python train.py --n_layer=12 --d_model=320 --n_head=5 --n_kv_head=1 --head_dim=64 --d_mlp=832 --vocab_size=8192 --activation="swiglu" --norm="layernorm" --norm_place="pre" --norm_eps=1e-06 --positions="rope" --rope_base=1790.0 --rope_fraction=1.0 --qk_norm=true --attn_scale=0.125 --bias="none" --tie_embeddings=false --parallel_block=false --init="normal" --init_std_qkv=0.0341 --init_std_o=0.00696 --init_std_up=0.0341 --init_std_down=0.00431 --init_out_by_depth=true --optimizer="adamw" --lr=0.00143 --lr_mult_up=0.638 --beta1=0.95 --beta2=0.99 --lr_head=0.00409 --warmup_steps=366 --schedule="cos" --final_lr_fraction=0.0 --batch_tokens=32768 --seq_len=384 --doc_mask=true --train_tokens=341100000 --steps=10410 --dataset="wikipedia_en"
Each number is 500 + 40 x the weight over its row's rms, rounded and kept within 0 to 999. Layers, rows and columns count from 0. Numbers have three digits each. The size before them is the row's rms in percent of the matrix's.

# o: layer 6 attention output (transposed), 320x320, rms 0.114, rows 6-32,70-96,133-160,197-223,261-287, columns 80-159
# v: layer 6 attention value, 64x320, rms 0.115, rows 6-32, columns 80-159
o133 091:561578571534486555483499504504518550486483404485497513460517498505515469394464544553524442537491524450424476543522542476475468430531496511544548584514534522509486443480498538547467441498529542456546431472536539482465492488489498540481491561
o197 099:509503526525512546494518491510555556436450440485533501479492523528541474421474515529532461526493528479441450568535526471458481483569462533575582518477482463494514489547497546539426497501516493525478470512514536482450500504485518525546490536
o261 110:510537555540474548491529522517557547476472426496515513439513515504534456415472551524527439515481518439422479553530539484476470463552511535562565560478523520485442470501521527536478438493533519511531471481554527477448468488494498561523493548
v6 103:466526480439469484516414521413435522439515430488489498536514592522497504538510483537509518460484525498472519490568482496505535514529507488466457451513543487486528496531505496482372516494446474487477462512471494486541512502540501486472444536
o6 098:450491491481519516420492487460469423500443556488553532527530518457518492519429481473501498447507584543472518508500485523476466463466448540530532554538411549479514526463487521512506577495426402485487572532448532497552461489431485515535470498
o70 113:511495498517547521397525464432496442538459516478536539524514505443519515521447462498492496441523510518443501516510502512463485470487518556523548532535438569489512570448496487521529578479391450453505554505459537481541431521423472497519525554
o134 100:491500482426546540381483443440496415487455577480519540540531538438507467512420480532475484474508537539434509505480484512446498412482492572517535548535414585486492511480501528527472603506440443450510548509466509525495474509452535523515458562
o198 097:505482513491570509397531443466510411554451553453550592530489495441529502485435466494486485462524535511478541499477513514428465439475498559524502531525416577452526517434513536541530506490439457475514555488458545479496472535412485500486506524
o262 117:499513465465552541400511445454506407532453539486509545522498517438523496532451452508518467466540514516443500479464511514452469432483509581516545525517431585471488539436494520532501590496399459485522538486454523518505442528420500503518486583
v7 097:514521531524522471493468567445511481537509542537490471529510462455534547503511501474499493542465490378562487469532519548449455535472458475522522497511585520489515459472529493512488443580492497475523515514525491478513590484462566455508532515
o7 088:522466481465535465519425502481508533458496468468530497438582517456484472465485503426488502412501572536600493548479533530490479500550534475446497573508510447528495442412398482500498448521479503501609439479486502485485496523427446512517501566
o71 108:555511496480548460545479507449523513481472455458543507454547539490424510507474500489474477441533563561565497526482539518509494488609565460464488538538512442577472459427405481455536509502477503471606434429488456498496463467481447528535506552
o135 096:532535515463563458508463527520549515479488471484567492416572518425452474513463510433492484477518561525578478524478553530508492460547506472473462537538523515516477422468461500463495490526443469463575453521470496529450507472451508512497505563
o199 091:521549491470534465550465448499542515460474487470542525465564562463425472518452510479487474447553546554536500546449567513541495492569540471478468580556514469565467495435421518469531492488472536474586470462452493472488469484470470549531493564
o263 100:550564477503546483540475491497535526483486474464549509415571558409465485533463499489477479474547577555568471539453565548510478496586536475491470548507484508539468458447432481450535486506463496475586415460481449534443505486444486500541490563
v8 102:454481496444483497438481477483478556502438544532490484421482492486468464467498546504496561457518527503503509545548476446486493494512550490530477523524532561493530524539434460469518563500521491515524514453466464474509470504489446453490555479
o8 093:530537419505514537487437506566501532484574495509505485554531519565497502503475575410506452543502415572495489485553467514494479461552505560485518496481556540584514470533517576494414543427553567522470509536520547500511479453568514500486479596
o72 116:511512459494501541526479514570488507487591524474504492535522518544473456463446581440486446526481436545509535518549469512484468415565523572499503503486547566545540518512539561491464494431564538531505513524541536495501509455533493504508465587
o136 096:536527411497514507491447466513471508482572469529522481546536537556536502551469560397484478527511426535507489509550486522486432514500490526506518535474559506527551474532500571500450538387558568577486534511518563503490432479516462481465511567
o200 093:504519443497504513529488504540504494473579520493510484493518527555479496491458582460503445561484425516517488557570449527492468457574533548498528486465552550549551508531516517491456508385568547541528505513516528513486508448519480460498499590
o264 113:518517436506505501514447506546490509473567501522521465526534522563489449493461557411485464539512439528493505532553494549466451454531525567482538507479543525539558493500516567518471510400538570580490526528542555498489466459519469477500489577
v9 103:506499540495477536470537483488489495523562538551507457501503511555491464467493450606490478588472507577498541602481522508547588423523544492516499519522513546540519457516564487527494519549469488471476525445473524487527512493494488499476486446
o9 091:539447551544513468506522528525453476493520484430511517526467481452488496518491587517434526516441450481491474521479497550480472480489538540531466505499481487440533504545550458507469507552522559541495568545573506434505476484488529509564599478
o73 113:502445520518485500522506524504475507477515463450532527538440457513461498507479604505467490478461429484490467521435478545488489468487581496503465528507499486430560504557588467508530550519530523503508566501551499438463486525501511503542566481
o137 095:539438537553526477500482524539487506469534482483538538557441422487474499471484542525477527513445421481464434533448489549440526472500523560504456489495517474474526482513574482555514513560528524566468522519537491471515496541518500462489613441
o201 095:494450548549528514527476528516420522454495449446527525535460442522503517543478565482476521459490427493490475470430510523478498453470589523479429590507513480435515536546595477517524512510561558515484543528590493411459472497484479505529536455
o265 114:517452556539502489508499521514476535495522478462527543545446454504474514483469573517454538493447414476466476499445488561430498444480554515502468542471495456467536510524570449545507519544540524511508532535541482470475497526505506486499577461
v10 098:492472497507514460492519473472446513497456515440502505514480467497501454448495533473503481566419540458479484523493533503541495438467499505476493485456523512513438538434499492459497503427501482512487483547563492518551563470505468539466496449
o10 083:473543534516473478495526452510503425486452551515457569501456507526492512528434455476522493560466503519470468441560498598549439487516515442493425486515499584529548473431498496407503508547552496439507585592530501556510480532476488440510496480
o74 103:463541489548435498513491399516572485507458519506451525474478498523548493502487460501539465541514526571469472490579504568534445498479489506503446492496500606512526435463506482459432519557539504450497570579501495508509458584505483459506483504
o138 092:501496490514504504493502501461517503510448526465501511490429505546509447496463467517502488535490496566461488459564495589562511446526502536427463440479480559501542475456516480443506496524536483424518555533551464514509457583461526433500492496
o202 095:480541521557447517542483432505573456477474547486471536482485493522525459505494485498498496542500522530472473473509516578501492484510539507472491491519480593515527436466476474485494501531520502457533568504537524527474459561490470480516477473
o266 096:490531532513485508534508460505551479505467512481488526502431517545526468517470470514516511553499519597468461465572475573525495473494508501499450460498473575519535431474477491465484530559541499448510567525522518520519452622494503436514491510
v11 097:492480516536471465566460539510536524518553604502513579522522556489479580530403544519466500528519498474419487518436463571487447497548460477494526507481528446533463488457553548476440578479494477554455495449428394514525548568533504472493524574
o11 087:506511459526451442542545558543440545519574488531539519489455486491535457490480533539498525552551515549493497504511432521537540458389507504513525464426509504485480518476463524427543491418453481497512492503433514509502420464457438504513493511
o75 107:506501459514478491530517513555430562502605463511530487515435491472525465449510530539487548549514511539495509524509460499531527442435498471497478512416510519506484499540470493467498452424478489540480521515423557503513443515400466494495455503
o139 091:522496485574450473539508535507484557500578489465518510522490501477513476434431511588480566623531504580479493563513487533521531459409485504549494487427476516504499505493516491456520488417459538503459513457356575499509513481450468449515518530
o203 090:487480511536470487523507511520434554477613498498494491490476507455529485483498529503507583569540531551473582489525466521494530465459559503490503513403508500493483482545479435455532438439501523532482550481432579487518450479451481499525468507
o267 096:520483488534453487544494533534443585524583459474528483538464493469506494460468507554497573582525516538488516499520478510536555454431487466530490495401511493493497485510494491480483470406465517527468559496389585504490475487457500476507492496
v12 104:425529544516550457598504532515517529466533535491522564565472485470488562481502434494490469487513521503491523518470459516501503522542442503478522468428493528503440506560461525462479545466471529382491501539472510480532502523523459457508492558
o12 084:492472480506462478479494525603497518466428580487509500461532542452505484486510544508408477591512517429520486480498506503524481473479470449453420478556521548534496489507520513512509584455482582477506445448537504538488534547563513463492550441
o76 120:471455481476458472479494491615487540457407541517487460500499517471463501489495566523391490582469494406506488474517506507487510473479494456456434453573546527552521498495517539530477520500493515514478497455498497474495523570548537463520492434
o140 098:499456467531480466512490550649528539444468571528474515470503499429519524485496554579398481557510485423506482480498492495503517449490518396445405487575572498533527530459441527529522593421460549472501487487507552515486544516537503447479560459
o204 093:481457460492469491499537475641491517470414576537455474476493496481480525481516555524381507571508502407505494469517457524494492455469505431448409488555548478534542500452502547504512546472505526545479526493513457490480515507582518467494541434
o268 115:487442456491479470477490504624494531462406574537487490487518480487483497481492541560395494551498492388520491458505518489502512461469534435452395469595565494538537521471499538508504530448482533500480494485498519484509506542545517461486531443
v13 107:525474485516507459382500490470488459512439570495481540448527546539580596529514565520489434559488504555532482521516498534520519501550594514508497475511515514609556517468449507456431548481515529449534467536534459472551518487512502506469535460
o13 099:474528485609524522546500490532522589520478500514519457490472453551506431453436460492534527473494604608418513548504526505475520474541521483576443556490513466522476528487547519516470550491404391510564449544470426487493565485537502524465432563
o77 116:461517518574524496548490481508519539514505523530532447411494464487508424425458485490509497477529535593433466549523514537459523476516517511553476549460518467479496510517551504503483533494428458517583481571497437520439551531541456501451469565
o141 102:452546543606523474544507489509521551523474511492484493469523510549534474419379418482516524488542580582443522502557516518454508482522520513568454493482519470476460525502556515471464508521420432499585459525485452469467569509538473510501499542
o205 105:454504547544503502556475454529472525525488490509520465427499514551508428396452451498499492499535542554466485532535516521442527474500498478542453548488494476489476519516573502509473504524412465522591445552465423512441575520564509499451469530
o269 109:441533551576518497556458484500497555521498506512521455431519498549518442415415445463528507491536542593437512513551531545483518495524505509557467529460541492478476517500562523508478514506430429518582472562460437486447571519557458500488486566
v14 106:473454477456540457491515438565564502423490432529503551471522518472515570461511471524511491446455521492626521551572570571521521556492544490481502504451467533508517480546434546513548516518510518408450501421477532475446480463522509426491527497
o14 093:485557465464427490451546429605474474534467475491440445444445545542568443518524555465451524476411471492515464527429536515504417478570540504511516511563511463506455460475541502582550507519480530456510476533471544492537533506568554557481531512
o78 118:513586450472399497458547462574481502529505455532434466430428577526522456545464550462474483527460413482505462536466573532498435478574548530505506483536527508550439465444539484529559481497489498439498458593440540494571511515548522589488527546
o142 107:493568470462431484492548445608454461487491466497439495465442567553542473548504528407484505492425468484505472559429512517452420513599559536505514515571513489513467479461549510563554478529475569471516443537468560457564492495537551530476531511
o206 102:487625425492439539467528482595437439527497495500435495438440551555528485542465558457448480513466428486492462564466560528463440468583557532491487516537507503523477455466568535562547502535486531499492443599441539511547504494548492571464517501
o270 123:486592455480434499481540484596464455524489470520452514429431567535535445550492543442448497507460445492500465549425535520455406500597579548491526496565537494524467459442533503558570483533499527474499452539478559481575485490556513551496531532
v15 091:480520513495425482508590451436547513500545614490494508455563495492489479517574521429522510556462463536510536529591504472497487457507486495469482521477474495461472469483494549474479482476512472420501508463482469518491491486534502518506483569
o15 076:434500545474542439515521435554507446476520522478546463507490528486537524477452576469451561572546496497453488430482563525524519540494469478525487463532505471549507590443526475436489549559563550533463530553473528537468480542560452562502494480
o79 098:498484528467496461538506495502505493482540542485551428498518501532509520464467589498469569547561492529447525454452554550439557570524517468528532430531488451575527559456496458484481578561510546521490547560444555525494483529522435562506518483
o143 090:431459508495505465526497456583526541515509507424527452501463526489578471466488587474427563566598538491484549438497540529504509513443528492464507421500518491522489605468522454482477542544489538475498475567474483508443487546556476562479531506
o207 086:469497562447513481542490467537532508489530539460544455513451502506546486433492574483432550536547502502465524447470574543482534551485521462514508438532514508596499549446541481515510558540536586518475543580481535512461493532534467562467499467
o271 104:464467509466523482552496482549520534490529520467539453521463517517541501439474593511435562573598513502452524424490555563474522551477509504490507430521500500565524585446520454496536549556497559514498507555479529532453454561520448555498512503
v16 102:498488524486436575489511476468500494492510568550508412522572506477529542527516493545490506461523480466534536512486559514516500489509576499484532483517563461534536485473500507414579518455488491470459531530437522522533449533516518495547517476
o16 094:530486465452582432476473460480518522491457382511516493459480437519538519503438484509471466561475546522500491538470493480463499601556552553549456524509569499508493480550490488480534496470505453406475442526485538526568471502504489503451541510
o80 125:585515499477542438487472526466473557516467393459528454471459458542554484500482451492455492528451517513506506505463465459506530581559551503532461508521587512500517490549457452485536512501524540429455450498536525596550475447491502476479568481
o144 099:545476466501490447474487496485521544469461383506514498464492445501504501516450442501475500558450573541484511521472479480462463579576537510522426558490593484563508500535526478492518477486513534426452441465559521537495487493508512525467511469
o208 101:532504437480552443495425501440502569500424391459518475490488461516513487499460466511474474539482488492535500521468488479483542599542542535525467536527622497544491497547491426524544465483489509456465466453524502578536497476477514516471534488
o272 119:554495487508515451506439490479482564485460412488500483463464455509518484510474443486464483570452532521498477502462499491507496611559533518517465533501577500545503489540483475509538456489527537435449488479564514582523505468491487502466556463
v17 100:507480508498534500460462621505530494530523530517505533557496424500580535550490459557506488496462466503422562534522502485543418519482397511572494516545477553474434506432467589533471480468507510527471512541510518532553560549540444462478473397
o17 088:497483482426526497538481517477470521509519464515499517588529523470458517469545486534454471516589499528619542571463475488421524475531603435454522459535492492535485558410447485514485423525520546577549505405456494518549526556412479485551555524
o81 114:479506451451564493489516493532470423514533534498521575561490524491473495466584511491387467569572509564598489549424455464481508480515536440454484482524441504538492537446458514463480425547543524580523546393489453511518527500429475418542536532
o145 099:491485469488538507499522507495455454548507512501506558570521508481471505421536485502424472599569491556584572539450472504492555511500533479466482505513457516532516575443495488517476483501488574575488519412453515515501553561467517472548549526
o209 103:512468441461547468487496494500474508502519517530496534573506540521435496447572510492446455551529462538583507503426478495467529459514565488444504508521481497583495543474484501456478462551522518557531573450429513517518528507450470427559511576
o273 114:514487473504547501492501464519475464540511526496495569568507528495470515455559483501383441601572496573576525550446459495523523471497543463438482517513436525534521550450493525475480456537525536573501527426482487513497550495431500444550547541
v18 105:447495544479546412552520558457500532565528526440476474519467520514503459517548508468503508458536479506544501457493505499462498570567492473519527456476460492492532498510447473490490468457536569488445494450553534519543493464503506473486510487
o18 092:501511558457390487473467489498455421481484573417524492484541458486502511457584486524530530501507560473473514536564453412508504419522474554538479506478448512453493459487492556472489502500521485449523484529526493520526411518597538481593514454
o82 112:509503515515393480500441484475449446460437487460523478513552459483488489433583472507572515491489526465515533483537442405535527406551525550503514521498446490524492489469497503470503501536513495425549519575513511530522421543576498460571519504
o146 097:529537515482425466477460486473454402470456541451470517515533521455425488483575497528569513475521580424492499501600488390474492436517467574539515506537456542489474468525464494496528453562542494441524497531540533536498429531576479488587515443
o210 095:482545516485422466496451468505464425485435515454480515504550449449441509445551481521512513467506516452492525502573428402543509413529495561538460543488415533484495478508517521522505477531533462466517513586533490545479432533593506467567514484
o274 115:518533520487405440483433501472445430486436511471481487527543488472430483479572466528590528478536541423499532486574485407505482414533500564522520502495451528499475494496479511493519471554529494445536529567534522526498438551610471475565511481
v19 097:512441524465519504513497483569450509483441491523485522515490514453406493509482576518487496517571473518460524512592517492515509507463486509539503530503536542551463580464460523513541521502461482456451486456548482494428492521467501493486515451
o19 077:512468445488427479530492492476552455491482463492633552506490504566519499481466452457473502518466426512506518490464527405561505419508480515464466543447487449523472580490472479499572438563481519494581500517529563482421462448550450520490571485
o83 103:516471397519396481545538485464545411551528453513562537525486506580549483517465471490464497480493442490497512491489513381521503396523500450495475535492474451507498565510521452520540491533473513514568497538506566539446468468512420480518542469
o147 090:453473470504412431551540493479506431458494475532548506531497547545545502552472478468429482524429429485504494493521520406499507424482490463491462527486487463526482569484481510504522487516503489585544493546471517478482437468519494480508570498
o211 090:502484454500415442510533486504498409562502477497528544524497498548565494536492493506488471501450452463519496479538518385456479391470525437473492550504470485473496543505507444495554466534508485535573536523483540483481465460504424469538553548
o275 103:503480436519408461543538487496530440502496450509549545528487521566545513519452470497460482509435425507489484470533535381503498380499461420499457550494479468507495561509499484517527501530488507558532507550486524517443434473527456489540581496
v20 104:497482533528530483473468436439537530500509512492526467527554464517573535533513486482523516511466465540503490555529536478525507481562480472497398515424518476503477457510482498474490533522492506655445501550469551537559477438500504520537492496
o20 091:520482524496464505476514499555514482529464503534447446525525505506439454583469482485529520565519527554471512497520540614510573506486459490515455521473447518465479515520418509466554502487488477503553553484499524467491551461492503487491467460
o84 116:540500494501482512469526517574542484533451467533456441521488486470480486585470488506537522592503518553454476520508556574525535467469525504530513551516488466480502508496417502495546529463490499480505580478523551492474558460494488491450498458
o148 095:571481548465488520474521485510529503483486520523502454534506476487417464508482516485547477556452505548437502463484542571548614436476485501509443576505473532512501515556445547515510495468505478482539563526476555518494546494453475482450517423
o212 095:552474557500515517456500507583515485552468503528455453571456503483466478547504478519556537575486514499473484473468555582509547449455538522520510547530498529494495506475445508489542478450531451473499556470505513476460560464444448496438484463
o276 114:556499530484484530462519490553551490518472491539458457528463448477459480524502501507536516602473519550445477496486551575531571455456528504537462563518478511500494519523449535508545517442495465479530580512493551506485576471464479473434497443
v21 099:496473480509531467554475524464552528537516523482512538568554525507544502510525476492489531372580567590401509544476506455494504494443410521510529514514501522511451536548503497504534493480508410502517536455501400506505487516527463562528530444
o21 090:552555443485439483480453526450508502527544471557508512497456557530486533520457509468536531601527552487465547508465542488511519451556520516450446454448523541531523535432443507524499577428418470512473546549487536515498432479538547553543543519
o85 117:518533468497435448484442474472556457501513442548483604494465511509514523481411511465541504599521537527470502490503511538530483452504547491459455456439525581478509522436460489540530580458439438524487519549511529540513463427557542507521512541
o149 088:495530457465466477456409490464501530531505457535464552500445538506561481497422514494521534585522519500443549469464561533525472427483479484399485486461493551449478582425467488543497553428459465558508551482509561501511422479537579500582590527
o213 094:483527460460442469493445481473534474507482389511484518503441553529537516475463500489562506634518497514474470532512529544516485473534494500435423439433494596467488488457474511511474571491458454562492550534457551554465459485512562454538529590
o277 106:485537476493451480457422479468536485522524435535468570499449539508530497518404529470532539615520521538473497490468526542544480424508527478416449455439495587476505549430472488531556576445454448548521551525497556497506437438539561513557540538
v22 100:511528592455486472558421444539534518465441545525503487530528400544489464500503503531528443531433516499502464536535495469522428550453484509513536525510531484494447450511497476445499485490549589475591543386527485467509431464465472498518453574
o22 090:546523521505469570570463538560488447550517519507470497445452510480448509480511500476566488542503529571498492541461471505474594513473498433556533460480527446499440515459520483439469533498460476505470489462573496506521507468487533545499439489
o86 117:502492520551428576574441523544502366590435528478482464420480519446424517490503517500535474545492532550529469504440516507480570512449464479540531471509520419478495545442530458399458535536476497518471482505547488463511543515458518562528461472
o150 095:513501538483463567561468505519430440546476506497507484453495494447411517496518524508601478531530519527503494526464448494504576466492464426546486424465538489504443505434472472429478519535475435503523498445551506472526516502477475539505476477
o214 098:513505504550434543554502558543508420567454522463488461453458492483412509480522504509545465516560548530527468522447459529515570501466482430551506464460532453495488530455529444414416535565461469498490435492529445487487477494466516551508478460
o278 115:516475521526462577572462510529442429556474521482493463447517506436412500474524509506579478515525534551532495517436472513509573482458475454549502446443539455520470525444487492388452503540470473516501467476546507471503508503455484573515469483
v23 099:581516458543495503490514487448508444538507497537525452486494487504482488545485479465491490431487500480435464506502515502467516586503507506561485453517534481501514493519515476535565471471485524516531520501481435575498511464461541418546514493
o23 088:503432461441501517401482565502453548487563495517469489471468482505544431455457511468503491437445485465517521537498465504463518524494494519478523593576555475499480444519482399576479505438470536463531483512539480448560432579519481497504533508
o87 116:490432467482522509406487556504443519501533508492490493496448514524545426449461523486509512433460472503510501555483469485524449528493467481470517553571500486509493453511460397559510458433494476460522430513569457461587455568534485473465529476
o151 098:511413462511517498369484549522473512510522564513461518522456516560520429443440520462526494478444527453506520530508502529504486511546409494484540514565537511486464428552512365542495496459471497489537488493524467494591461594500471432489504431
o215 092:473443475457510493428473537542451519517504490494494513501457529540524409470458542496521513459472446463524479544484509520551446561497462468480508530556471513492460479509470376572520414497490497476573482476543443466596460600509461462490511514
o279 111:492418461505481487369483546549471515507516518489485499519457525552524433461447482454532466459456513467500490561506476499521440529498457470478534544569518472485489450537502387567517504443452503451549470499540455457602459592530486434500523463
v24 108:523520440457426424607501529488519534459500505464494480554427501521536504565488546439473447482440541473479477511484502530513498539496591503508509544452434539460527550491549540498551595519518551522443495503430450497532492456469608481556535495
o24 094:525517431490548442506456520536545514442535498447523578487523568484508551480588518495495462468537501549452536455464454436427421442466456491474437491517486497571507512591458487500487510499450535468440535469501516507490566524520535545474549487
o88 121:568514478528548423491400522531501489419496470478520551466561576500466534482535565469450487467536528598465502432479421444463414448465498466465462503545461487561531497550460470518491518510421577483461538502503540520509562504504475527437549495
o152 102:506490466506571423495447486524534523477518486451496538469522540536498567440511519514472477426497529517435558427497476448439477444444491477443470485555495513542534500526450488522502501526460540437484545469495579494525534534508515556488518476
o216 107:561551485551586480489445510524550489450512475486535510469555574490515541458561516505466464501558514560463488468492475459450424417476498455496433458557466471559494433599443477523471520500445546457433541528482539522493537507549493521451491491
o280 119:533506486544562438480419511534541536432506466464491524470539560514500546429552516464487476455531515567465538437485455442462416432473476482464483487551492503549527480568442479500478535491446572424457561517478564504519549515525472562469537469
v25 098:506520496515417539419511487454494529490498485504492539514551557493465455428555466549481511546473517514479540494456489465499473486479545497487500467569539499463523509442497550507448474560502520508472445460480521479423454604522527423495576521
o25 091:525421460533496487559514515609480477429560452466495532513530454512467497478539503442537439521513475507486497493444509501558499497502464508473512502468563513492519553459512501526420534474492511545486619540528519565459464464572465478452526481
o89 109:543430487517499533569529547548469541370582445449528544528525433535506523495534482463572409507538485489502506514482557535485529514532502488495518502464542510493481509478469464537428549466484503467510625530501490520483426450536483445440521524
o153 100:546441460488503477529520519608494495426552493474520533538507482488500526541529511468516448526519510478501529514471542507473503551535515475461534475507520532454522507409509481533448571497494530527490590545534529526492407507528479449470555464
o217 094:518478486544495505594533509581496488374595454482540609489522461477540498528536500440553431518557476476496491533491568543505499545551487493512512462472519507472490459473505476504479572462499526504514630522545474539470450464535451446424499497
o281 108:525437473509501513575536532580508510394541465448519540547530483490532521535550501482557436519556512483470509533493548510449517523559489504482539472498530537456490491445467468531458595456491534516504594547511500505472419489537493442455513487
v26 098:539501401503479597561439523600471507492567401538502488492471536442502541506495519506498521472471484516451517500548531469533458470475487501499513532550479551454493543554548506503438462527468478526559516488594496458515543489532522513459471430
o26 088:518489431535530477528485493518536470508451420560498649526478470491508520513462511478516487513493570447504497496519497448555466537405563501453494496529478498457535511577520489506483539463573516505585524477491536529452446588530439480530547467
o90 114:528500445565523506515490493494539431511480455513500636550466457520516486538457492490478475488474558447542505518560523430534485531405539470442516519537464493442486508548545473485465562485573528532577520489504539477474419559507488435547543494
o154 094:545472445581532481495481537542522503462500442541477632504420493514508529525474496441454515495434561460509513501552498450533459559455541503452489518570444512434513565523518522566434509455531551504599541480502585480500418570528526454487488464
o218 099:565476396590521503487515480497539445500449481488521608525458463528483509524458510462445463492480537436520527564602489452521500518434525492495555490536407493446533518526546482503480550463522532539584493514498517527445444558541542421554547464
o282 107:526472476571548511493459513505539483487478425535479626553441476528482502536463487471422509510442559441517516491539469440522486535464530469447532528550460507417493525540522494545456506461546556529589520484515581444450401565538519472525532486
v27 094:485522590525455518519543462531490523467451508574446528491575466458431442569547532513472410491585527496532535461517501525537476494466413519487492534416484463534506556516517465560458553450483499458492496496451553512510540555552451435509465494
o27 088:490513516482535433509493498501457502552498492498552568543470485482503531419439422535507501445487526488505513475423536471417435431433530452459566553494524487504500465433488467485502462499533488479512438459424488495464538533459446506344536518
o91 098:506507516528520442488511507477446508543474503468545563560454466489526512449472412562494496432476519486513521478438509484441466461461501447503550560509470529543521451427457458455503453506521487527517406522421472517484534501410472488353542520
o155 085:450547509561492462498499529504457492543465497504530555586496493491500480458477454599502521507516512455525521491410516469403461484438525428489502522476481518507507527387467437509511495538454496498542425451418461488468573499465486468395550559
o219 082:473534488504543439481514505469457494540457453512523550596440455521510517469470456550501496458481501489496541449459520493416465467466527420506569576517466524542497487389469499487525481524521461511510450487446434508470521506418506535419535536
o283 093:458514513540489438473498497483441514530471492481549573609483479489521520470472422577506495461478502490515525480419520464443451480451512410507555552503466534544507490404463465509499476519507495522529437483454462503459534504428497492385552545
v28 100:481491472512538517446509525523505517498489509491525497482520547441548383481562452459469528461454505513514515521509498425502560498496468522455504523539513510423561515495480530495532513487523447555510481567415522502433467530468554470562451541
o28 095:508486496528534510524423484491529498479473511508549541480457556399531459457573507430447496572477544501492450545480557464535512431559457502463536504551473523458569521493543539504451494509472579621478492559523503545504540410544614508482516532
o92 110:493450497535513492552459497500512529468506491538558559489513515441530485469586493399532512543513527482507475532456536516496578429562518504477559456544451500432537520470491499517482497476426585583475500500510495573530505358589581511501562547
o156 098:466471516521505522545501454523514517533504519552526576518436548469559457477579500401475494535534485455532488526431548484520507427546477482467532521545500520501531514448516507509483517465445541609500525543517471495514486395555608541522510552
o220 096:494439479510486492557497478470505518487511472500572536508517528473578503476572503423525484509513546494480457546477551476564536449535482506476554434540475445449537526526492554492449543483413553562429519547479522530512540396534588467523517506
o284 106:489443515501508512546495473506503544489514502534559587505502536438555496471574524419498475527538499451512467542432541501533525451550510492487531438526462529444529512463482495499502493467461528606491512541507488535503484378554579501530536573
v29 101:416470540462483529499530490579528532506572549462530489498495484525450575554487502576466473455496571483458474452509502402500528497483466501445527479472448478496616518468551510603518586622519438511475519542503526519478480409538516454473532461
o29 094:549588527464571497500563435491498571485454444533497525526510535504467541473531543444559509497515546509457486505464572488457498405507494528487496541546588478480501518492454473509520484493562496473497484543476506517446487488488451544491522582
o93 111:573558549498555505481548460513484566493464491490493551550510518510490545457534533441505499466474534503526535480475563489510524381465482518502449538548585492418491489481448505464528471508589487503516480524501554526444494467475448553515523517
o157 093:567601532518572495483567446513526528483378392511459502546506529511519545470511547450529510507460581499462481490508564504456515377509478474464472522536524480464539511475476500499505495480509487517524498556495537526432489507481482584478519524
o221 094:566551503476549476486584467435530598504469456509514487576485510534516540459498553408558517492466529484477500500484552528473532404518488527502505534574583439480489491501473508468501502482522461501530489528443528531416514525484488563492515519
o285 108:566559546525531504482559452505514567486409467490496525564505519499518551469542551432525488481454574496505494490486573496485520385482488508476453545563559464410532503460445547476526473494547462527523486537519546521411503486492497587490534500
v30 098:477529557534493541458473516475557417465517537482524550501504521499456464481522453483503509518489529507558457492502513529512503522558394526483544512454429435546442518538517529530506492497493565515572478493459526512503486455495551476488489555
o30 093:520547494566432482547486491483536545517496518478482467573437520460521505527566433518456484485503482439509552509465557496515497462561463502559466517490467539469546423493510512503524566457466548516485455447530476500506535518523496479502501523
o94 113:488535482516489457543435460473495566498511507498472409538467551449498483575524457512456471476529469435518550520475564523474495462541450500562496526517468580452574432482510483535506583463501513510533490489498486489522541559501485523509505522
o158 091:494609493577452478570443526541503581517534482480493427568439535462497524559540452508468533469509443438517557523440495505466445456520459498585469516474477571480580415463503502493526539496468497493536492476516482512529542523565513500550488577
o222 097:493553477517465487546430473518458544539524487498460428540464557465505544565516455472405469445529479425520548529473539469483481485533440467565474503502489566442583424465538516534473582468523512493489496492535485541519508551522521507531512503
o286 113:499576478520494462525450492517489563514529467480491413565429561440501501597545467504443503454495479427536545514473519489471455460537479486569479528486471544465583415477498491499520553486489514490532491484516503498560532537558497511537503542
v31 103:534515588503515491528461524529495478485509511523519525462514557449474536460457396436496509439530524533492485456551497523457519512479549546443461454466436497465542522526551543518522537422488448432451531432603437486500564537463515508571554545
o31 097:493509455575470535433504495454567542525474544471546593489575501452520546478518567484496536466532465569494495508565483466537491530462472559481429595489552466479561414551465522524455564431547537494458464508517461476486501487507512481478476507
o95 109:533480427595458553446519480475581533506474536494509578459577458463536509484490568490496535429543501540488486534568545466507492492475525554478446552513533437529548457528481468522457564440514501497495475541464447499504495499508466510509442534
o159 101:523483443573439509430489533488546534525485569475490558416578495506517554508465548500499524457507482529505485471552541448512474550465498564463419560506547454484570484520458533508462523412542535496473492494518451466473517525479487515494468537
o223 096:563460410587460581443535512479585507504487546484527565440549460461541537511483530510477521517544507522493462527579548462508478503434476534507414546495531449492563419558478462512451528431504508479458461574484445501466505510515500524481461516
o287 109:521455447586456525440501513483572542500479545497483552437565485479554537510467546493481548434520493531486462474557548459511468535460513550478439535526536449487579454506456491498487547438507517466465485512504448458486494524516489537510469555
v32 102:502539475505427562511548508507461520490522498478514522578509510509552470408514539512441453527518511485467479486524482434525471530528553497512510482478506541555576488508531530528441507518514507503563543517568482560541440567444497442484517569
o32 100:498547467463523561518473442504534578544462575514514456424536501579504514433475426502488515457533458563576497515450558524430522480469507491537564413513433462471441521466452520556491562546496424439456569524513551482506493516576486486474491544
o96 112:528544454456531560556491434500495571546455589482494460422561471544542524466517487506495529453514443536572475515475569536474544444460502473519537451511439455440458518449476514575449592533477451431471570547564561462535525495531513506466502509
o160 088:525577457444521549522481461461504579539463534493522495415504491514513539445505475522475516468539496590565487530483519550468557488474513459546535444498420477465482517494454501525461555513475438444462533538526536516512501501543510519459468523